From a checkpoint of a small transformer trained on Wikipedia.
Architecture: LayerNorm before each block, learned positions, no biases in attention or MLP, tied embeddings.
Each number is 50 + 10 x the weight over its row's rms, rounded and kept within 0 to 99. Layers, rows and columns count from 0. The size before them is the row's rms in percent of the matrix's.

# v: layer 9 attention value, 192x192, rms 0.246, rows 36-60, columns 64-127
# o: layer 9 attention output (transposed), 192x192, rms 0.212, rows 36-59, columns 64-127
v36 080:74 55 56 38 65 35 56 50 45 55 61 35 48 50 48 55 48 38 66 47 47 39 58 57 53 58 41 54 38 66 41 56 44 52 52 41 35 54 45 55 48 49 51 70 38 50 73 42 60 50 55 63 47 58 69 57 64 56 47 64 38 43 52 64
o36 079:44 57 48 78 58 73 49 33 68 49 48 60 59 55 45 47 49 72 41 43 34 49 51 70 41 55 66 52 51 42 62 46 59 56 42 57 28 49 38 71 44 42 54 33 53 56 46 42 40 63 46 43 45 47 49 60 55 40 58 43 55 61 39 47
v37 079:76 36 47 56 47 39 71 35 55 63 54 52 35 57 57 62 47 62 57 54 46 45 38 46 56 53 68 45 39 51 52 44 38 36 47 47 39 58 64 55 60 45 47 61 58 51 53 60 58 54 47 53 35 50 62 36 40 44 69 42 55 42 48 53
o37 082:57 65 51 57 59 71 44 65 50 52 43 62 47 66 60 38 35 39 41 58 55 56 56 53 44 71 47 53 53 31 64 57 38 75 44 52 47 46 62 60 46 56 53 43 53 69 49 37 34 65 37 53 48 43 44 64 62 36 47 62 48 63 61 47
v38 082:46 59 57 35 42 54 63 42 48 48 40 52 60 53 53 68 47 53 38 44 62 69 47 43 73 40 42 56 50 44 60 36 58 43 53 35 63 62 31 39 59 46 49 40 54 46 57 34 58 61 44 58 71 49 41 48 53 49 55 56 47 51 76 54
o38 085:59 53 50 53 54 76 49 50 51 42 47 70 48 68 41 36 45 54 57 49 51 52 55 44 52 61 59 53 47 65 41 52 25 48 47 39 44 45 72 42 53 59 42 57 49 30 51 51 48 41 39 49 43 69 38 41 51 55 39 36 43 55 29 43
v39 091:52 44 43 58 35 44 45 47 71 51 34 52 33 38 49 46 64 36 62 44 43 50 51 57 42 42 42 35 60 45 56 29 66 36 48 52 44 49 36 43 55 46 61 44 54 56 49 79 44 47 49 59 68 53 69 50 48 39 26 63 52 43 57 66
o39 089:55 58 53 43 44 44 47 60 56 46 59 69 48 63 53 41 54 65 68 31 45 51 49 57 33 70 41 51 66 51 44 70 52 50 45 64 48 37 43 29 50 40 49 44 41 53 49 45 58 48 51 33 39 57 45 61 33 54 44 43 54 45 58 60
v40 083:25 41 41 46 56 57 24 39 44 36 49 43 56 44 27 67 40 46 60 46 40 48 38 43 48 41 59 46 55 38 32 55 49 39 41 51 63 40 53 38 67 32 51 48 69 43 55 50 62 46 38 64 57 44 55 51 52 41 63 46 47 39 36 29
o40 084:73 49 57 43 70 55 55 66 51 53 37 50 44 44 31 45 32 59 35 61 30 41 43 44 52 61 50 37 29 49 46 51 54 66 56 63 40 59 47 39 61 50 33 47 41 48 39 47 49 57 51 43 49 44 30 44 63 55 50 50 40 51 61 44
v41 080:49 51 69 38 52 58 49 50 38 56 58 57 44 65 33 76 52 51 62 52 35 55 46 65 59 45 45 31 70 44 47 60 61 34 62 54 44 38 44 48 49 49 55 59 41 66 43 53 56 63 40 66 50 47 36 60 59 50 47 40 34 56 60 37
o41 087:57 50 47 55 42 32 48 48 52 48 47 51 48 49 57 44 57 48 37 43 59 49 57 58 26 59 41 55 52 59 50 35 54 57 50 44 45 45 36 53 39 41 49 47 51 50 55 37 68 51 55 37 43 67 65 34 59 44 62 60 63 52 43 45
v42 080:37 40 58 38 43 44 56 60 37 53 32 60 39 48 59 56 46 61 62 52 52 29 51 63 35 49 45 53 44 41 58 67 64 41 54 51 69 53 59 45 49 44 47 43 41 44 61 24 51 32 39 49 52 49 44 49 36 57 46 52 55 45 52 78
o42 078:65 73 53 47 74 37 50 40 61 47 52 52 63 51 52 37 52 46 47 57 66 57 48 51 66 47 65 65 61 78 65 56 29 52 55 52 52 38 50 55 31 56 38 53 45 45 45 53 56 58 37 56 52 48 44 55 54 34 56 47 66 47 61 34
v43 075:34 43 48 58 50 42 37 57 48 58 44 38 50 51 32 61 42 46 29 61 56 54 46 60 51 39 52 54 53 39 27 54 68 57 68 52 36 37 50 48 46 54 48 42 46 41 59 44 56 59 53 48 57 53 40 46 60 46 51 45 41 65 55 68
o43 078:53 59 68 72 64 64 67 74 51 51 48 46 60 42 37 66 54 43 69 53 56 54 48 44 57 55 60 58 61 56 65 76 54 53 45 54 55 60 48 44 58 45 64 63 58 46 38 41 44 33 76 50 44 47 41 40 38 54 48 49 58 29 50 55
v44 078:55 43 52 33 65 51 48 68 53 44 46 60 26 51 57 71 23 52 41 54 49 37 57 51 55 55 57 57 39 58 48 42 57 60 54 59 47 46 37 58 41 34 53 70 52 67 60 54 53 37 52 41 31 60 50 61 64 46 55 52 56 35 66 42
o44 083:51 71 52 67 46 61 65 44 49 58 41 47 49 58 43 45 61 44 57 44 39 41 60 56 38 48 38 51 39 47 62 60 35 35 66 57 48 57 61 70 60 53 63 44 45 61 50 50 49 57 55 51 52 56 70 53 50 59 52 54 68 66 57 63
v45 090:50 41 46 53 58 61 41 54 69 47 55 55 51 69 34 45 49 32 49 35 49 45 53 40 54 39 58 58 51 38 63 58 33 57 62 60 53 45 49 44 50 51 40 49 55 31 63 55 57 67 64 53 50 71 61 32 39 48 51 52 41 59 52 65
o45 087:36 55 61 58 32 47 32 60 36 51 59 46 51 51 61 53 50 45 65 54 75 36 57 65 38 51 36 51 54 51 36 49 64 45 44 62 68 37 49 26 56 62 50 55 57 61 45 52 51 54 47 50 37 39 49 54 63 49 43 50 49 62 52 51
v46 080:42 54 47 37 31 44 47 49 65 59 42 38 60 50 57 72 53 25 53 34 44 51 42 55 54 45 42 47 41 51 47 45 49 54 61 61 68 52 53 50 62 67 39 45 64 48 44 59 47 61 73 39 36 58 47 64 51 67 49 36 65 49 46 43
o46 087:60 37 37 53 39 51 53 45 69 47 59 40 64 67 35 62 55 57 48 46 61 55 56 61 56 62 45 52 47 38 41 35 51 49 53 43 43 55 45 59 49 61 71 64 34 39 51 30 52 47 34 56 61 25 57 38 44 57 42 52 47 55 44 54
v47 083:57 51 57 61 53 50 49 40 43 51 56 46 42 48 53 51 66 42 63 58 36 39 50 55 59 45 66 46 41 67 51 45 47 59 30 77 66 47 44 62 39 48 41 46 61 45 71 43 35 52 49 49 49 57 41 72 60 55 57 40 47 59 52 58
o47 084:44 54 43 57 63 54 36 53 50 47 56 42 53 40 57 47 50 57 33 55 44 49 48 43 37 36 42 35 33 51 46 55 62 40 51 37 51 46 53 46 55 46 65 58 50 48 65 51 56 55 57 32 64 52 46 61 60 57 48 51 59 51 45 57
v48 079:56 54 48 48 48 49 41 59 50 59 44 49 62 45 31 28 44 52 18 39 49 24 50 45 53 30 43 61 54 58 45 40 51 44 43 45 50 39 43 61 76 39 48 39 50 62 45 44 33 64 62 84 40 43 60 43 54 56 49 40 33 63 55 63
o48 082:58 45 47 55 43 57 54 61 47 42 44 58 41 46 43 57 81 43 59 60 56 52 33 40 53 59 45 57 60 54 60 34 55 35 47 45 41 26 56 38 54 56 52 43 65 43 48 46 47 65 43 35 57 38 46 44 37 54 38 57 40 38 53 34
v49 080:60 46 61 48 47 47 52 40 50 52 31 40 60 52 72 51 55 32 61 42 45 56 35 49 52 37 35 60 54 35 65 50 42 55 32 44 50 70 67 41 50 55 63 60 38 66 58 54 51 53 53 45 48 38 40 66 42 46 56 62 57 29 55 28
o49 082:48 62 43 45 51 48 46 39 46 40 67 53 55 66 28 57 62 68 54 63 56 40 38 55 44 63 54 43 50 43 41 36 30 62 43 55 57 45 41 60 59 73 48 45 53 27 37 38 44 29 56 39 37 58 61 42 59 65 49 57 45 64 48 48
v50 074:57 54 53 54 41 69 50 31 56 61 49 42 40 41 45 48 73 50 55 54 32 60 33 34 28 61 58 57 37 57 33 47 50 62 49 51 28 61 54 48 55 56 33 48 49 61 40 63 53 41 50 36 46 54 52 45 56 35 48 50 51 65 62 44
o50 081:45 35 63 44 63 34 41 64 58 43 52 63 44 51 48 55 47 50 53 46 36 51 67 47 41 37 58 46 44 52 48 44 47 49 44 58 66 40 38 67 63 74 56 36 43 58 50 50 43 55 48 45 49 59 55 51 42 49 53 62 37 38 34 49
v51 088:56 35 40 46 57 46 51 42 63 52 45 46 49 41 42 48 52 65 48 40 49 41 46 39 54 42 49 42 48 32 58 33 53 42 43 35 37 66 35 61 50 49 63 55 39 36 40 54 50 30 55 56 56 41 50 44 39 61 62 48 53 63 52 53
o51 088:39 38 45 35 51 64 49 77 50 39 53 52 40 46 46 49 44 42 49 56 49 38 51 41 55 63 56 63 67 58 31 49 54 46 57 73 49 47 63 57 66 51 73 47 54 41 58 38 40 69 49 45 68 50 29 56 60 59 43 49 43 46 46 54
v52 078:43 50 57 51 58 64 37 53 52 47 38 59 54 56 35 49 35 26 45 51 39 34 66 47 50 38 70 51 66 47 47 57 48 53 35 28 47 74 42 49 65 46 36 55 58 53 47 33 42 47 37 53 54 49 61 35 69 48 48 35 44 39 47 46
o52 085:59 57 47 55 51 46 66 38 40 66 57 51 59 43 45 57 36 47 46 61 44 70 44 64 52 41 45 42 49 55 59 48 55 52 52 40 52 50 50 52 47 43 62 56 56 57 49 51 38 36 60 36 57 37 28 47 63 62 53 38 42 51 43 58
v53 083:44 49 56 49 39 38 60 47 63 70 51 36 73 53 28 41 40 56 51 57 64 49 37 46 51 41 44 61 43 46 44 64 64 42 59 35 43 53 72 55 73 69 54 41 79 58 66 41 57 54 39 51 49 60 43 22 50 48 59 50 48 56 52 41
o53 080:50 54 40 43 64 45 46 62 61 48 40 51 37 26 65 51 51 51 60 51 58 64 45 46 49 58 48 46 49 30 62 33 40 41 40 52 63 66 55 63 41 54 44 57 36 35 36 41 46 71 57 54 54 56 49 39 43 47 54 59 44 45 47 57
v54 086:45 69 46 50 60 36 39 68 62 60 65 68 42 65 45 59 50 48 41 44 45 32 54 51 46 68 50 49 55 48 51 46 48 61 55 70 24 53 57 45 46 43 34 59 32 51 31 59 67 36 30 44 55 49 57 56 35 61 45 59 58 53 49 64
o54 090:59 60 64 39 45 42 36 44 52 25 49 36 61 45 51 38 51 55 40 59 51 40 59 57 54 45 51 53 72 56 52 60 63 36 69 49 63 64 69 54 36 58 48 35 51 66 30 53 44 46 60 40 39 53 60 42 62 54 38 43 48 51 55 57
v55 081:27 51 44 35 58 64 44 59 52 40 45 57 46 62 42 51 36 53 60 57 40 51 48 50 46 47 33 41 50 58 42 52 65 63 30 57 44 63 41 55 46 52 46 45 66 62 57 68 55 31 46 61 46 50 56 59 56 47 39 55 40 53 60 52
o55 083:59 41 53 54 50 62 45 39 49 50 61 50 54 36 46 55 59 58 43 48 51 36 55 45 48 37 55 46 59 54 74 55 24 54 53 55 56 47 64 45 32 57 52 50 33 44 38 38 43 56 41 37 47 39 51 46 62 65 49 72 54 29 48 46
v56 079:55 60 72 36 49 50 62 64 69 52 52 50 47 50 64 48 42 30 61 51 48 53 49 56 49 49 58 33 52 41 37 54 45 49 45 41 49 50 58 74 58 47 40 63 60 54 56 46 59 50 58 36 58 58 49 23 53 52 71 49 29 43 43 52
o56 087:41 40 59 50 38 44 55 44 40 28 42 41 35 54 44 65 59 54 46 60 56 55 57 75 32 30 59 65 50 52 41 40 37 53 42 52 61 51 54 39 34 67 46 42 48 47 39 61 67 43 29 46 48 42 56 47 51 53 45 40 59 42 65 61
v57 089:63 52 57 43 58 58 43 45 68 59 69 30 51 63 51 35 43 54 54 53 51 66 58 59 39 58 48 44 42 47 50 60 57 28 60 60 47 48 68 46 52 38 49 73 50 51 51 54 74 60 41 53 48 49 41 59 43 56 51 51 50 38 52 35
o57 088:68 42 45 55 40 38 43 49 49 47 58 56 41 69 50 39 51 41 20 46 47 53 60 55 67 52 50 56 57 51 53 42 45 60 44 55 55 39 38 49 43 43 38 37 37 63 42 38 46 45 56 54 43 45 43 59 58 52 60 46 49 52 48 52
v58 087:38 48 53 54 72 63 61 42 51 49 42 57 48 55 71 69 43 54 49 47 55 49 48 35 35 47 63 45 64 57 43 32 43 54 46 42 55 49 44 41 54 23 67 61 35 31 50 62 56 38 66 59 53 46 66 42 60 52 50 60 45 42 50 26
o58 086:53 60 61 45 39 53 34 56 30 45 32 35 51 45 53 42 63 50 37 55 30 32 46 34 45 52 25 64 55 70 35 52 50 46 64 64 65 51 46 65 61 43 41 35 45 53 45 53 49 61 40 59 39 34 41 63 44 57 55 52 42 60 45 61
v59 082:40 36 46 44 45 27 48 83 49 56 52 35 50 37 63 49 67 46 53 68 51 51 45 58 59 38 57 58 46 68 45 57 45 54 44 46 49 37 35 52 55 52 50 52 65 39 42 41 53 57 36 53 73 33 55 55 47 49 40 32 39 62 59 53
o59 085:57 60 65 41 58 32 63 46 53 37 53 52 47 47 33 52 32 63 47 53 47 55 50 51 37 76 35 57 60 51 51 57 49 53 47 43 41 61 50 45 36 28 47 53 57 41 57 69 53 54 48 43 58 51 50 45 49 50 43 48 53 26 37 55
v60 080:78 65 51 49 61 52 53 54 51 59 57 49 46 51 36 57 64 52 51 64 40 45 38 74 46 41 32 46 49 51 62 54 62 48 55 64 34 42 62 61 55 50 57 31 63 56 38 40 33 35 41 61 49 46 38 59 54 49 56 58 43 51 48 52